config.toml
n_layer = 9
d_model = 256
n_kv_head = 4
head_dim = 64
vocab_size = 807
norm_eps = 1e-05
init_std_up = 0.0312
optimizer = "adam_atan2"
beta2 = 0.98
schedule = "wsd"
final_lr_fraction = 0.0
Each number is 500 + 40 x the weight over the matrix's rms, rounded and kept within 0 to 999. Layers, rows and columns count from 0. Numbers have three digits each.

# layer 4 MLP down, 256x1024, rms 0.0934, rows 0-213, columns 128-191
511481507513535500530516464519452435470525517541528488424532475452521447501526436548506507472638486432486529562536434486427468508487466543424543505536501397517452510517414547494466511502484508
530569506383581503512488542518503485488498508476486454430488524476526500528525517580526485411534506512418466421459482528492519616570436524458489567515430464443525483455565471567445519421448582
480558430471502503513491523471508541431510451499500535484527476541500496509485514507509517548489462467430513518459477489542501517452464528515521564523501401544486614465531537494484480549564420
450491449497481483490457559495525541554506526462482539511534509516492533499588485489534492532489485548437506542545467459546512426529468474435508513437492437481507497491542487482443538503488526
545537495539474514497487420489500495479453492509485415533449515466522491529471460497502463434430523531498473474476463511578456492585475491527489511442611526518479468554428508512576507452515492
531490441547572476519550495566486442516509543493598496477528539505424469478517507477576486530509436518500491539506480464496472463553468392618573542501553574497513496489460501485429508556491421
546520513449529484507502444500419465476532444487486524560679553517520499483429521493522495519490509464510523472540500459524468497527539542496535478505518482494549531476561486472474533540487507
538506478551517575500487434468506580567530518523494469541443582551543517468501508543535489407532489522463492503561579542571510501520505493522517485399536489534474532451510469497482530579570460
484600471452436503567474556553498542505503499458510472481455471473465542484533631532504538503518519489521507462443484497472535517467516473495508454553525551480523540475507553540493483441482595
495538585453569490497460538493524499582494537467533480536503404495472586518444422493466469525531496498512553502529437553533475537514449458509518511485435532509467561473454470551551542512545496
506475509433523517431559531552488491505555477571480458511474442485561492453484531507477485433512459470444519492560495502548448451487512464554469565479489510518545501469490457546552462545440474
518513468540528528503451526540552477495472524457542431507539503478521446445541478502489528462480485472534438515482408522574521494568443470521525471582468578544469490457454440464536431472502480
559499498565489541481504440539576432520478478491466540456497458544524406491456438549502489577538535437570498541494516467470522546510508484483524536562474505533472433472433523525429481557498478
531432485530472519508478518549501532539488475489485546470487556557481517507490403466504522545466490483502508539521449461618409524450490426528632519460525445529535584559505465474528472486496476
465536502466459446516482513519480476499528495475470510494511506552537480563465470537545523475531501508507556504445482496567502486511428505563505450518476486416513522476516432540535432496485469
475523566504489549499540505506524445538489479488503567467472474487501495459472365478547514545501464497459511470478489516485505399470509512473530562481471481521518514523464501458568512519440549
500517606511522528519499544503526481562583479403523555515558528466489533457507448547481432469455491528425553536475576564538424564556485542515480537504484505532538509422466461493490575496506489
511468477553495449518403496504472529529557450521484532430463408563552470523470501512482537523475461491501509485394428524518541489525512481487499449459472504543581461454487451593499455481465517
513487519557492486528497481501564457527450496532543502473453490468515434475507556503545544573455509461525438455522598456527417479476458500611486525528537507416609517581490470493523516379511515
525443465431513522464450515452464476452473567494472497472473502566476439545532486430519458496423483520484477496555482534429443485506431493484504433597466587481475530522465477525524499529536529
504498579426495468473455445506532496509471498442495545462563531537578516483480485500541538529550528490529478473522453489525528555481528549550526514547516512528517528550432493538516521508635544
468519455518514506494509526481488462449475510486475525484574490447496561405452543507502494463476526599471493522421454532418487488493587495565555461530571454487521520505543556549540531514511521
549466550517411470468437564534518479543473527567476544470502440455520494551568551483426450481461586560467547437541485508485497537478497550552516482528439526467486492574504475419535532585498489
520494502529481558435480528526475468553535567491477440521486535484465468498471508505507485471499512489492529550509531473450515543556526461515468447547522528465489513477578547439473541530415481
497556552519475569530484550460487434497498546525517476534525546412493394415469500490574486443518540506531481497516520511523545511462473447448558421521533488464485475489532485537495496552542478
435466506497482473524506543465538443504488483408472475467524504478500518398422540478492472491516485474543530539552522517440494481559458468509527515457527477543486495530481529504435559538544495
449539516439479478539513527542512531517473560556496516526564479514483515525483526518549473604524446435490474515491507504447489528509488459551502493472546546529518525469488513537490525500440485
484498581471491493466532539459498487473449530509494542429438542561488541503575560500571460508507551516529479486510479512539407468552531449381499504443547553506444471492471602491484565446527499
473484452546502477530467495461467571457523471525495526495443483448477485541499563501508485465493608493495441420405454513467510561487500567535511459487536520512455428485509546576511575518548483
469504475465537476480521475393458546471494545561510469512544455479552453528578508501460490386510482501511466370499457519474648500500388552501512510517425477533473491435433454467501482501473493
533491509418567487536492448509465512473532497559492533478461524429484567464517542487474468501488484467542493506504492488453503491509414489433531506520530519454495428442499489546522505491490534
508486486454539467505579521460501468547469497525473494518520481494497568502471498503455569550475537457501459531514497495458539533497523523534523451479506474470545568535504545507473451473432533
545497472466498462519481479452493559481491497544477462501497471484528485542445451474435519496523505447511493487449494480548554507500494551484400584471473501530484530518524494411544486543517566
517511492451557536495490486508486457485521492457554485557412469448496464504468517537445562461552617515490423409396481477466514412467548537532486464508468509426579518492529524644462528584548503
457491554502426481446472435469483508500438505500493496559469503531537547504467463533494511500442490497562503581491477464470572468489463504519449526448516548503477509527485521543381524473487530
472499518501440518543448452527551543442537553509465505475466495523473556554499556555511519468498545486518478469472431568514524479525478534457541465501547530518554490574548530532481519474489501
530517457486405449493495521489454568507463537519470480523524499500474511555503507573412455514478450529518467510484448443475493541459393480515471482544511555527445580463492527399489507490442458
479528485444526541476440487481469450493496479527472535505519498519485454500484523556468525510508522585445483534544526497508480514481562443513518504476484542489553476469561507501396470561489506
455505499460463554446463535492449480479519511402547475509542517532516524534567488498499510485488445524506524508548529536495454561519532508494523582509530490514465484560521478495565542536488564
543509458504545473490483580558493527474484522485451528496557450487418498470501522478484557482585513443513559515455436510590517515473519477438488491524469550485513499426537446546510529434540511
537429452552526521463518471397523498523407513506499541458499517490437504547575474471480439531587460489472537484538535493510562577511506476530498545521432525549491537545499488506525476502490517
483459494525443471469520500535514502493472433507506446511442489577595504534475528455487537535491476495524477515563499458563509554506439511515437475481440459528509427515425471439492500463507542
566553479491467492453567490458485441552470550438513527536574463527444549505495471532519491423514518452479572418493493450465457466476504443474497475538486433512494491525518422525456493510542513
406495557500461517529498512514434486522465562543463485482460499544470497512457519512481496444568514539484474555500474497592507587539484532520534422467460438550420539545507481501463560467503489
480528517513532449518543506563381458454483516511524448527544432549445504539541547522500424506462587498521527509503428478533496520472437454496496478471512498476481517454479422480494544410534518
530422491483474529488504500549482481467498539427633575477598468506569500521495477442487509487482457487479486503505530527495466510453466560455493502493522489416486550466463508465540482474425467
536486488525443457486520499459503482531461486405480519534479559543486524503555494531525527514552531549540518563508467475505536518445491534498435497445479515476560484451481526500421440467413505
469518487551578545483549499406501457507504503496490478494545493486561461456573513481393530554587466526511494525447487535493488534470509480564481523556548487436436438529548487506520483482508443
516545470442518490436485487472495506502429557443466578630527551464448472517447593515438479519511518563569464527545562469444547487483558465509480469516518489452482533453485602585448522509557428
470575485576525502444513559516449546515533521485527491495504506481495530513511491520438506541471519509553464509570449512497471450484553470435498541480549520492552535471479494557543522527473468
478418443528493552523525497530547455502486456466540504536532517506531547560463439443482428505454477488493480476518540460457564496563477474519509553439541457533491494410536475502481546510481497
537558532468517551461517478479512477432514456476544416455538509515507581490453469480505500433502491500553511514490591461483544464510506502478477497449524523500486525455477563482519565445435451
493444562479450557497556477586515483449472512471509480455532471551439461500549478397534499433521482566505415573461522489480540490448566559519469525491502500451510495482523504524465470444474510
521522521496475450458452483500466438557480495549471494501514487421514472493515514457477488477518493442532526525522522511451489494495463468529469478596481530522439480529544476514480552526439521
508445436550518410296437496469463534481343619441382505611589563541484503447493630527553519522448457484487535602649537356490522503510385404538534540580544516483335506523514652430629517573522529
523524476534555546466478445459497469494478468518501467516481513500504521518495599475502500539521503535492491492499519506484458480536506512561498461521570521526458474536480516488547501503492508
484511523483438485523487498504474473504544538496482492488579503523508510537481472483517559527493496517550490505457477496530515500502498516419488565490591513394498447461527556528520541474605480
499528529500560538517482595452441492461520481477510471515495493455537451403483436541449478455547447467511481471494537562565523485495572433503509547559430576521426379503451514498496497571445533
527578491448498526541540429547512481575494533458478477426468519492476582464454508533502493488497501517577576505468483525533416485510520562487484471582588444445533490449493537473508498542412485
548487535502505543505509526527480490472466476513472463475534470513520551465513437522529486520473468541496447504481451502487546461564509519550526517503513497589508568518470560514484495511488437
476421465494463472506474560520478468562412457526466484506490499501488452463478544474481418506539466465496461491505487408542470540473431469538460391469533468449488542532466540409434463430445470
555538496456589483459526536508529485459470437541529519431512559515560483503517480482499534452460517509495432449547504468508506533433520507496567457530529475476471511571548508559522488526587532
424437460485531491499505503526412501547554544527503463508528542453501517499517597509539471477503531472429512557531545583580513459418499442436485590531469416482544509554528495481516537417457485
515526484527562482551572594475475491497551503555488440497513472536451503519515511485568478475491493437516475534546504560478538510601539472495499462569459522558461491515577549461536529483496497
553556434480480526518519468524508535506504466469475401513508483574526511535467478473506535421494482522455467483457476530513438469515458487447444519500473443516552490561486497517480506518533477
488560586517524456502510474564504531453529426544488475521534431476492544419490478492502535560525473463533454522456535524521553559556467566498463567481487525486483489459488385483498480539505495
465535495560492380473523519460456547504498576474444447495533561617489425512467499566539525552503502479545515511465574476501525460549525501516529485493453441502489439470489460488556508588481484
487510485516489462506507434505518443496451562466451466532475503602473479485491500507545482456529427556493454457465557499499554519492471457421455533541474442562526506557609382450418534492489554
467460452548413427507484501588557539495543513554433527519495509513478555581463513494548413447494541429519444476469475512546556469474501531536472494472555501553485488500484438474505484522540518
419553513475517441529541531468437536446446503461526494625532591561510487570484597510470544584485504516541581543518446452491480498523457500549491481485518533478510464484471587511522530510463472
515424425386472598469510562498481535560470501529503461447516491524523518473475549450548492516464543511489554540438465540490511562461489497503517504497463456511501522571493444510453523438441417
515565476546453495458479492481513484484559460521494547461498534472487454513541519569481487468488416523600474462484459505524515506493582526449440559450490522531503464504486467487471543568506486
553465513411457491465510501387523500528498485491517504501460472465479455375511474526634537443491478498534465481489510515482507514577506482445541440525465519488457494529546569498487529525541549
497494485516523468487521528448473519529540504504519491448536551515454542569503511473452440417527465487480470546480466469443428443558562480593507472447483515523453428496466496488346509494567476
423497503521485472465517430575466493484538423566462536542512464457533535416469561498447429512508454481523568483485530555529499494475450470535411505474542526472523502481387603485546525478527486
482459500554478457472489518519496470548464538481501465549539509520465502495523471548538490520514451500463452593530472490440502522453420488427419473512514493442478374507456463486564518466427533
530587509522475483522507547524474512501528489465446437542440545460508488490500498470534496456457448480460416534539533491514504431534447483473504502454505565494484459468601497570458470509583506
569547473471499476522571516432480528522549387547474503439481554555540463469463525496490494518518524536538593408558495523513552499426501503433474518486529457528495552470516581498483507509443463
557530491481491530481472477483467561539523520517468500569623495461524510505452483498475536465411430408518452560521503450487451418510437509456535553462494506542466582546550466532514535521502453
479487482529494484490510443510598495497564465510556498505519455498580473581543424479513453501546504548566499415516559537449493510469475486544512493471445545548431455513540525465516480483488555
490472403535571458515449641490503464597507477478500501465505585437447492428458502513512558482510460511534531477532559499533518498526456505467429534499506514533477453541558528486532447490591479
475540507528522532515460421542516477476482492458477513502447481517494453500445450449551542476491544442476479525454479448416513511508520487470507510490529512482481502451550521458487543412529450
509492547442419551542515549462479543503532518510502471531493528478490542520462507516548439513567576488514545594469494454526495498441546486482412522543484551389540469463504604460504544531476510
558550480466501495522476496478518566514496532500539496487526477426518449475529522443559503508530502571534511515442430572461461456478515514500539500537515486444498533540524468537540560490545514
464556539466477437513496450511420553456542465546450469489537466525531505456499476436509476493560565496564502412510536475533535514516443515474464494527469533541488544558559596499529536532554497
549496598452470549634483501502473499504530478572460471450460508467506525596526513447525460469484544492487504529540516460469484464472474561478497467382512489471506429483510604455481545496530508
458538507556471517501399517521489465542507521538503492495494495475504521515481557541485522511458460517513541456534534559508468473478477456449609532515482546460516523500445513493583391411499525
553451501501458476511532481445489458515490476485483486463496496420476548464436570581482439471491449538425424499520563480511485511519587509497499438518473553528517480540508485472530467541491485
405527530483475538503497457508421472470449490496450450541437529489492473524551585506498464506565465571547568449504529478463520512522544445528475499415496445522599521505476538560495594511461491
459586495444481566546510500514526512463503477435553491497506583586447528439458422504504492474510452499503554544468517474413379505468516452479531570443489536557475518481474531496549508541458406
559425529550503456489449524522484500486565452579503472522480477485516540554566523515448500485506478518488522438582473419538503442410463489548538478471515484515476483515535534477490446506566457
445550494531494440508408461512477496507517499594508511470446463385509502471484522485558478530501504577552524423492457497432485517496483542514541484524477498451462500499509555451440567553472530
544463510468559441497504506555507553554467410594526451516446428501477502444496482508425468467574546462538528549506519505470554555532524487485489447469437505522545490496506507460524430434545574
467513561534494500500472474550481496554506552479519496555521527457576495532473507449492568479528455512483493489465509499539497467432526497514449453468477512531499518528503527503461464553507477
497503465479543469516421570500472571533519481430493494552507534516510439499483524515489431479429476451409553576511511532476479513502514494420441495522515467514512469436462567472448468514532478
485429462532522535527485523520556532497494540511449552467498442525441475464434513528488450456495566509471564477465452522436484518460571543504463481456511522501483502540525501529451453419502529
536466516527499473519583468445490464444532472493550529475487531579491529470497429543499433491460567483555576447567520553432488490472494496486568571461484489559522491446456481492504527554559470
435562452481465503475523548442495519453538553492428544532490502517464438454476494489497540545465562544503505509577437484503493461460500493526468435557483536545503578567492596492509476427616483
340487516504525540499502485521576550521463560525518503521435526545563498510498476508499476458480524513469471422528496501459510402541453461550489483473447483504482491504552443458477457376526517
477483521499493521496468441487467517489484523480522540466401432507421521538466563449457552450444539428477398449481470465520484537513539477522492465509521500527500463488486509490460495530493470
596475486533515486475549450517476487492499455462492490487472562539548469526484476456493533514500515514546512476562584479520440497539481517491447462437480461513471481546575450456525509500487463
508491469477505479494390480510533484558494417522478508567504495461502488455481435511462448510545530525451504522494492468449446553510563471443508490507497493468485500459545488456473461546507437
475472491448521415434456479506418468516489549510434506498482495530463497445496575610510492466490498520488489528531513481471581450473422526470463451537433548448490514576513581442508476499537544
511459519491510489465472544467487538483490445570482503579462463496569537587555541572499411517539577506464487434439479491507510503487537507484487510512470539529518464445542480491489546469522509
562517516521508479511584497523454519492467477554525517462504443534546538475492443467429491502529456490570556446489464525496482519475492510513488507479487475478511565511422531492546476458555523
447501483459499514500416568555484478390468583487487539422537528519488473589544460489539497521442467522491479504508582522485546556432440462504523562448565501470553435512467500499524457475519506
511473596606516539475544486498474513519527523506520484516504557564500507470496527456492520579455472544521570502551530496515415491492439521489498576457510470544501446518505417442548462459488519
493562482418465521518500463370486456481565461580468486509506527503642485465523533499477479487432489519510544540459477451534389473482513526494504542556554562480524549551500578532524539455508502
488442445477450483427494476529410492465499524506486496520442521464479521561442538550495530542447470491529475528464506476481489471463555541559498447577441487487547511506483531425583531501453540
512462482592527498551444498509498459420528504560509513486488485518529567532574519409423460448438502493457470525523547509487497469438508490494482502527561510536540447449500488486419478543504489
505498522540556542445565458510463512482563503499498461491455472558549545468459432448468503466494574485464448432529502487440441546467559487532532526511477449480529477518442530471538497539488497
532457486495526466459496492526534517470522553434472499492536503507528466500549436493460507461484538451481501486477490486538531417456420477533478548486555464486494537479471503565536531410531424
508472419547550528465507510470460458487482502468554480497492465459559541534576483540443519522543489534530492483579467545526444484568535551448478551497514530492507565558622538533475526533504568
459451512503476477486513572432472505544487524561485508498577443475450457459470516499559440523487442524516524521387490514509454539514528478456412463522526521595547522449483431510461481456523430
482535468484542540515475473520540487505538536489473440454509510454479473573429497535460558584548449507516518546519483478482522510546572553541457490561483488493502482542435480482480499533412500
487500499514453498487517497466498541486503390560502517553551512445462412467432469438474491523464507464409454579496482545488554492560570551497521464437484429507479518548459501508498406450476522
444473494557492529518435572511528456558464596598494505476547543439540496448560483528462522579479460506492433489512436494545495406482511414503480474527465451514479482502474463502585481475520442
467483522464501470526493502474522436541511482427539506522410497490510497568544504568468494476521504449496469466508526470525480512516476507498503440464500445561508507541445497530480558485528504
534425476471522545496433451504541477522454536539484503490433486477513499441410606548480475437570518507465520519526512546454577504485529504483517494495415490554462524522586462466497516515503469
462447505498430451538503434540559456547591452535701537462336464440510500467476525370498532523516569449552446410466539646513451525528445545488457472404356392586541483455412507586519538343431541
473489581562454548522531451492519513432518471503513533455481437486497532537627500572461503493440570577499493485516451505495546600452539580478545510512491507521483479466437485573462541539527502
497442546565522504461478532479497518498460537512453498489429489546500539496601454512532529504504536451441531438481425429485483559501542492474516495474447523548492452528513445501548565468456477
559533523502530528529568452488537567494548480452495593485435525491486451404561471494471558535473498559418519534436532503428469573522513526473437457484522436488498511466436456502429522411539541
496530492551443533537469500524489519479517512545507573467543509469466538538458528545508461514506494485487407534515472540498555443527515485518484495580565474597590531414392503496489529525474461
452479487493535573485528503544452491541505450533533481417500517552562564473525455509536442515473501486494478424456501549519508538510458454431492510510504589461495476514467457483498561499518541
571481456442562517484434462498460548533515572577532553494538487518494460484456481455479501560446459463534525591533495519497541516436459524547478453499508435469487503542499435431473468486467608
510509520529514561516518553490488513487453449516508512552528581556516436474514501417530496562440501587525546534526485524407526551476455520528457497437542485517483513504636505443500454515576571
534511471495483499501538534521487497488549494379473551463477472498489552523489438512528467566474467503496476543506538514457550506484529501541458457569509474464488518471547532434544499531529521
493534507498508500478509536470537544510476478479515559502481490526534436538521407485489548559459485467425503463434385490504493471442442533392542486560508541500499473443449557441495504488508429
536516510466518445527503464443547511500559468496522517452473492515460528481461501553573563506546478491522571489471449506460505494512564547502488453453495476492515558445478482534501491504517478
491466501450492459526522468423450596458537509484505433432465507493434493488589527517593510523499569533473487516533477501536496462494500524502443496494596480470476523454499534539546498488524479
478527460470524510526486497534423508526524489498469528401485429404484501483530513491429542506485464462502416466561469529512482498492383535478532434497545533496501577567519555530458523439518531
506478533505505499421567429452485479479497509493523620524404413528523489535526485546488493508636512455482449436477423471581547519466453527436523489471480604528479489538478485544464484533470506
514559492459426414478478594484551536483514460496506553546470611498470511530534488462472526557450467521564551484520448515503485541536442478473551490467507541403483525551518453533545484564560528
515478511579471470506452604495547497506480523488526470511541526487500488533485569554528481530557551544446508466479459514537519493559548557524529578522447505482527562484518463500510575531462473
531396494618481489492560448548497470462496543480489482477439476577473539461519464512502464554537427479489549568517520521486413495469540479503469550523489495561523505535506437514437556475455560
515404479498558600520489521522563516445478485518481535518503476498428496495501478575532496482416507549522478488537464509511602496519524495540524595443518501506488508477530499504506540451516495
489434509536461483512532549501530407533491455452503527475498486517442477475497524512595418463539503453424468600465480515504506525517573522482528492418531564492535477503509517520564444464499475
432542498468476441521440462502470567551485454457476534417568550501524542414449477558486520499511454457452465486508581488446523494498507551525449403415471476505524404572481472499472457444463514
484531500499502457490485532583494554426462565427486445502506627513500507519497558491525503482528549538463508498503560547515530491486502468513520455576475555501491472498445448478621479466480573
554459477510530497545562560510495499545442463603540540527438381519533512477453482481518425487486528524503555437431507521427556527563492493565552439516528533451516558465468551492450543531487549
546435498427496463441535503467493547520519528502531492458484484577531499465512499534518518486462502467488466470468530534534491492422507536511444485470519474486483432478463499475519489464461497
454469537529525564485478480454489508430482540485477522568483549510512450533531475510552537493499560537525518566492496470501511489425585407488488456513553498423519512474477529515483455450538432
497541487561534507494486523483461535461481488450523552450540583477524510471573481513539510476481523515486527521564457460557489491508506461516494511452514553576479487481545513573454495506533440
483464468475514510436462539505540524509486473453469512492471526437511449510484530459502516543490518435524540560576596470505526518541552503499582519538463433489510475432484425551462512540521519
504551505537513497512540477560520519484604506537532523524514517477564551524485488568529455501459470553467516541484435508515434476514624522482520443514540427457491504473558486528454516564486487
478561544498500525470499483488468493524454464476490519545484480500485525523508467567539555486465530613576445566529498496482539496493565499513496577479479545505482461507499467474479533611505549
446521477502494492509567519471558572453477490524532494469480577461507552557523541553490552484542546481468455482462474519497448450548477485539560445487462473511472489465403515523516514547477541
525446451499519560464508393561471495480530532526507479479534480445546459459496488481580540521472522521520582473501458504510506436560501573534561499600480493514499505443467471536557602554509516
440578488488469448487533530472449477568511476507485515621566575507530607563484486489504574476541515498509501533451499472542467512497479511496507459491488512549517529548508481497525510533510522
535499484567441499541412529484538483535495550531479462475472491505381493514530495459490438451444477479496435542488565449455387525528478496466558479422462450475453513568498475423533518527485472
438511400463580457555598490486502519459515497429473551520561537540529497597463481458576527483453532497488486486449524521525507465555494538469504512558470477421514527542462548442506468471513475
509450475521457490503464461500532494453506494522471481475516482490483487498495515479457550498460472500477501406463468494474507510476561486547490512508566480486493495453515535489498506568499541
367486533495552442502554494478554488522475568481494539503513398590534491497485527381451525481501539478536471533486507473561452552520479461467420547519472539532429465516508423537399525463416547
584588557455421503543578464520544517488564449458511519502585528536462487499476390531487474458508536510533474481483539508433528488494538452517600501462481472468505559480535512436462516512506473
529515391521545454484466471529479569475464405486489472425540465433455504421481519558491543473490454544514520517427500462480529531527500553508499519493518556434497502466476436458509470586541454
510533525522491535499563550428571581478580494474585474421476451538462537481486435598486487545485541511496532632479509509455464495490499520523523528504464495494470508508548520543453596525507530
490495560485493489537508506525559533543501507626524574516543510489523546535451544506408443511526461464495469544494461491520505464465535487508470499541471424512485506503461471463502479513490560
513547535516511444509549528496517457519483506409505466580510511465526498568440473543502493495556556481531516488584536470534493473517522459578550449471453507511513533483468531436496490475497512
485491539503527514476420413515460509552485493516501484442480531487451485489526533520510509511503418546553600478562557549529488581448549477563410564518494506466519511517518582445535449474490543
560515509508470510493572416489493534516503533497529524504435471458488520518541390445465548505527484486505475527495559523489506558493566463451530511566440439512497517503448478592424502468485537
434441518495500482465462534531482470560534513491531460456452496484496523489550434426507538615528478546485506456527472499535472550521456505478449535464518512503471503466443471539568500468480489
437494534549484543527483495495496488440492533522524491467498525520511575475470441554483484416542489506488419513549513482496450543473474425498512522504478485574511498517500435502544439510447468
489556591471590504483485520468487458479503471470505457533486581519537443466520520466520496497472538548588511488467562529519541469425491513526527502572473492443545546544527507499519416430537509
491486509528489451546462586517546467477536537524462505572485535410528468470442455487462506483488505468474399444470574458476430461489435493542531511504424545499502604544553577562462425505481534
466539450514449502562511508508507543507542480565527539466466461452572499515532433412441508507489512507531585516467506525483565448490471572489517458556527456514484526485500443536531495545505524
519512469513473518503505484533492482480538430438492468542493554458566487473481504507483546504399505467465460571449543464486553532492548479524503506504432473480604456493486469454463518546485535
592513493456531423504521534532427492575556509517552507463443547531563518575473506506529469477541548511510540464547523596527433471523547515495500490523547531533524547551526485494487451516566539
544532484501549534478459453484550489552493512416467500453511530475487509476436483511503478541501472467506510559481442553549477500499526458526491475491516513512508528560529493479492471510454484
573514518433579534491491524506522455539503457471522467434498545558413500544535507465527513476475482484487510538416568458499560516436533553510551562468521448578493526534561516454431446538494473
473531542470490513515524557494596506516578494492523544533490492448542499548524495527462561496547483438603510459523511462583577471484467523464528553508451453473517464529595483525440510462516556
529474511460488488513491470486556484543459545560508485437444513418366456504494518566540472529530517535472645408488547526454522512469484517485526528498420504529482493491508490454509510479509415
511499465566485475518503518422582565466457518499444463540497480486496493524504595479469562488552458503467457537486545448534523518517517477476508488477479515529491560578475625510520539489534488
457464471521492462478539462493484476551527507464535502505444556469472504471437497476453497528531574483514476545522493459448534535471453506522509419448457495566527536518479499512493488532473555
459489540520565432525586528462493463435407468477484426544484518470539447474423523531406464525469531527553471449450484502510482499513460442492530485575509523486478539442539467501563456507552490
520451433507444531497539535513499464491553479494491433458565521518593462514466449475431495537504565436450461514517463533485496495550513615522446426510571465529548497493544500507511495551443497
521506446429499494459506421568487476443499513513507514433519545532558455535503524522481512512532493492506562533480539430443478447435471453480503508557538471470490498481535418432536457488486475
496478483479519514543448567478489513469482451416560490519519494503495525513510537572553561487422507433525536554458521455562481420488501484487508530606457540491488435456462539406538480396470510
441607477515464527546425487413525476491444498557483588435449441533568550494488539480440522499490428583467501466474551535568532580550497522503484506486509484595516426423475466478491506626473518
463448516529490470506506563525537503509475603464534504542594532465506474509460502487509503555522570494487553539509531500511556497477476488478470529474517583491483448487441460561539525479457478
450589535513482493617480506514489520419451437537498535435542454517467514555498543513482535511489478539519492493521543531502427566495507487583470421502430462561490560513482495466450518468494504
488496547567532524525500496590503491567493570503521607532592541468495513468481466487528444551449493521467506495539453527505541511561548534443496553553507494445541494437578484547536445537541506
554516482572539473604488560469489469492605528597502510468421433521487520417580507442507563505505550498390522453511470527465471541505484483535444473558494433517476491514565514540514485534472569
493470446544535501491514519476544464480510514466454421529508448473498488510491530521493513390522491512501563477516444516483524533513564454509409578525393518506516414425542575458489447505427465
531532519486402563512511481509580480546525486480498524523495508482558458530541496489533534515522509523558471462482469496531554550495535509483467472444572529519548515413439497590552534533497570
579414536459513516514510480533510504436450547528535435503521537467470427527493420472499538502498469487557498484485492447534396458437451455523543490486557567468513506483437544480515464465454459
549480495520461484457534498500510479532499506454525498612538445536477507469441533389568439510542472453442492463611453493487483518489451423461514515436522511440531582478432469549505487486610522
476543511440502488494516503483481517540503553412500483515577410475495488510486422501490455559548555534512560529519577487481505577457470535475509552620465528481485447466513454553460451464461507
549475506508527464515538496448507424524513461475539501552536425549509543569448499462522477514464505495505541531465449478532434501550498580436475426509477473477518445490494498481521486528468479
534528523457500492485453465473419554486497477513487500540553521441461524510470526571501468480512459511386499548538491526573451469509493530496547476510592495468529464562445521518526447460539493
465402548500541537567499505492499450443491482447506464523525524544522545481501515516493443521450464511545558543531516526505499430478469487475593535585522453532505460446502470539605494509503487
480544464446481520501475543520453514565504471484497499521538504419451466527473574563461448508442481536466500516472499484504540476503495501439479510585479472480470534451470535456531417423516580
548516540463542511505513517419488522462518502486525529447510541506429541509550501509551505498480503478554556512507413529459570450454552483556582497472415500512499509509475499525460526521558514
524550498437435509436537500525551461469520395429469481520433473525455456480543522469505451463510447543459422594491475575508446491516509476494523556517537542479485522504507478497488484492477519
427486458498519485474520500517500525532546589477495480496486485488491505519519570562579559496511514563530516399448472483465457457478542428477495441458510564453440392550506550537561510524445531
564494504472551542534485542502511489534496507483491418528537498508568449512534522465514462528458571533485512508541572496513520511523526519462482504514554522471537559465461464521460521514490493
464532491529492474517534523589450496554496560518449495531403550519441462451514510548535490510504544548461479500494511504559512458530505465468484574472475459511484518514535550474493566465508438
516534486555477490508527469521499530551518460492546491502517427506548530520510609498485497525525426505532574514526475527513542451510576513502462529500520545543544434474450496581514392485574483
523497480477425488576469530518485571480482472543451503461503542522477477486479459452518475512579429493444545484521480479433472497551467480493514553518525582449485510529583524501460424532498497
469386525490503493484497451517512534469489529534516546498446521512447410505568526502550464554482478489497504480495549459489505479513511504450472519475524495480475447548576471533463543559536445
526412503485506518486469479544545460432600516506572503506434530526471429538495498488483482525449500441408452456544553570536518535549495540494469522516431501542565477480483444510484440474535526
472434581526500518454473448567488469499467510510503583464462491567538581557563461571455581611455563512492502485471488517517438590478527495521495521481464508533492485442502517415578463544384474
489537500524585462443524478490483478439516527524502465516544427468526523466507584471467553520486482503439443538514464520489448562520536503523535503450525427489577486502526494576524469604439508
569453494472429494415464483568539555581508502456439510535435443498515466546540474516491469491550489442506473514464499482453579502478428566512472491488489484522473444551442538544429516543429473
487491517520518539498466494450534536554461517460472522546554436506546551523484538487489489539559530419441428518463485471440559513493494524573472584494525518528454535507514428506434482444480470
489543545504525510492477523448557550481535501510514538536466486468478541498546519460421562490559543469426481490550499564555492497506447511571471483507497489458513465550560491466456438520540522
487471388506463474566474529518501507435521554491508521411465420513466481564499483462521568463481485543451550519502472504481499500448474489510476513532509475471542517603488441455462491460531463
579504527464464493546454501467558460536494524502460498476541529454480519446516506448493494527530418509593468469435532478422412484512538451465520472449521524450458529452506516503546495474543475
466582532478438456497507493545505511467536522531452466531480488540486487446508499558562509479481435532546502471442551510519502499482508502532483516435430402572551559507488545459635494438460504
487493503565526546614506531533541503482498517489562467462500497469443482416439440424528552553494455534492518564538500479426523550537488549511529486474480536523483470467523547443572418454465480
479484492475549530512508500557455501456466470547460477491522439463484471480525430492567533539494538502482452469487464498514552468440545440484535439497497553517498501550437521478448527503525508
632525452559529487444509500518488475500544501466527493420485489437473475493495479539501468528448493534511461558435495517541540565556518548493521550468544456538539566463488507527458497528458569
433515510535569480448479438506539524485499557562489564483512530563512467500474473483458512476523498443504563484498483519499465537490451516465498548497478550442470528451531483516491576467505412
525536521462538496525495477495465497534502486554509524471525470537497500501529518535443455575474457503480439522476543493463470439543539575561467481477472461468506485462492532458485486517494548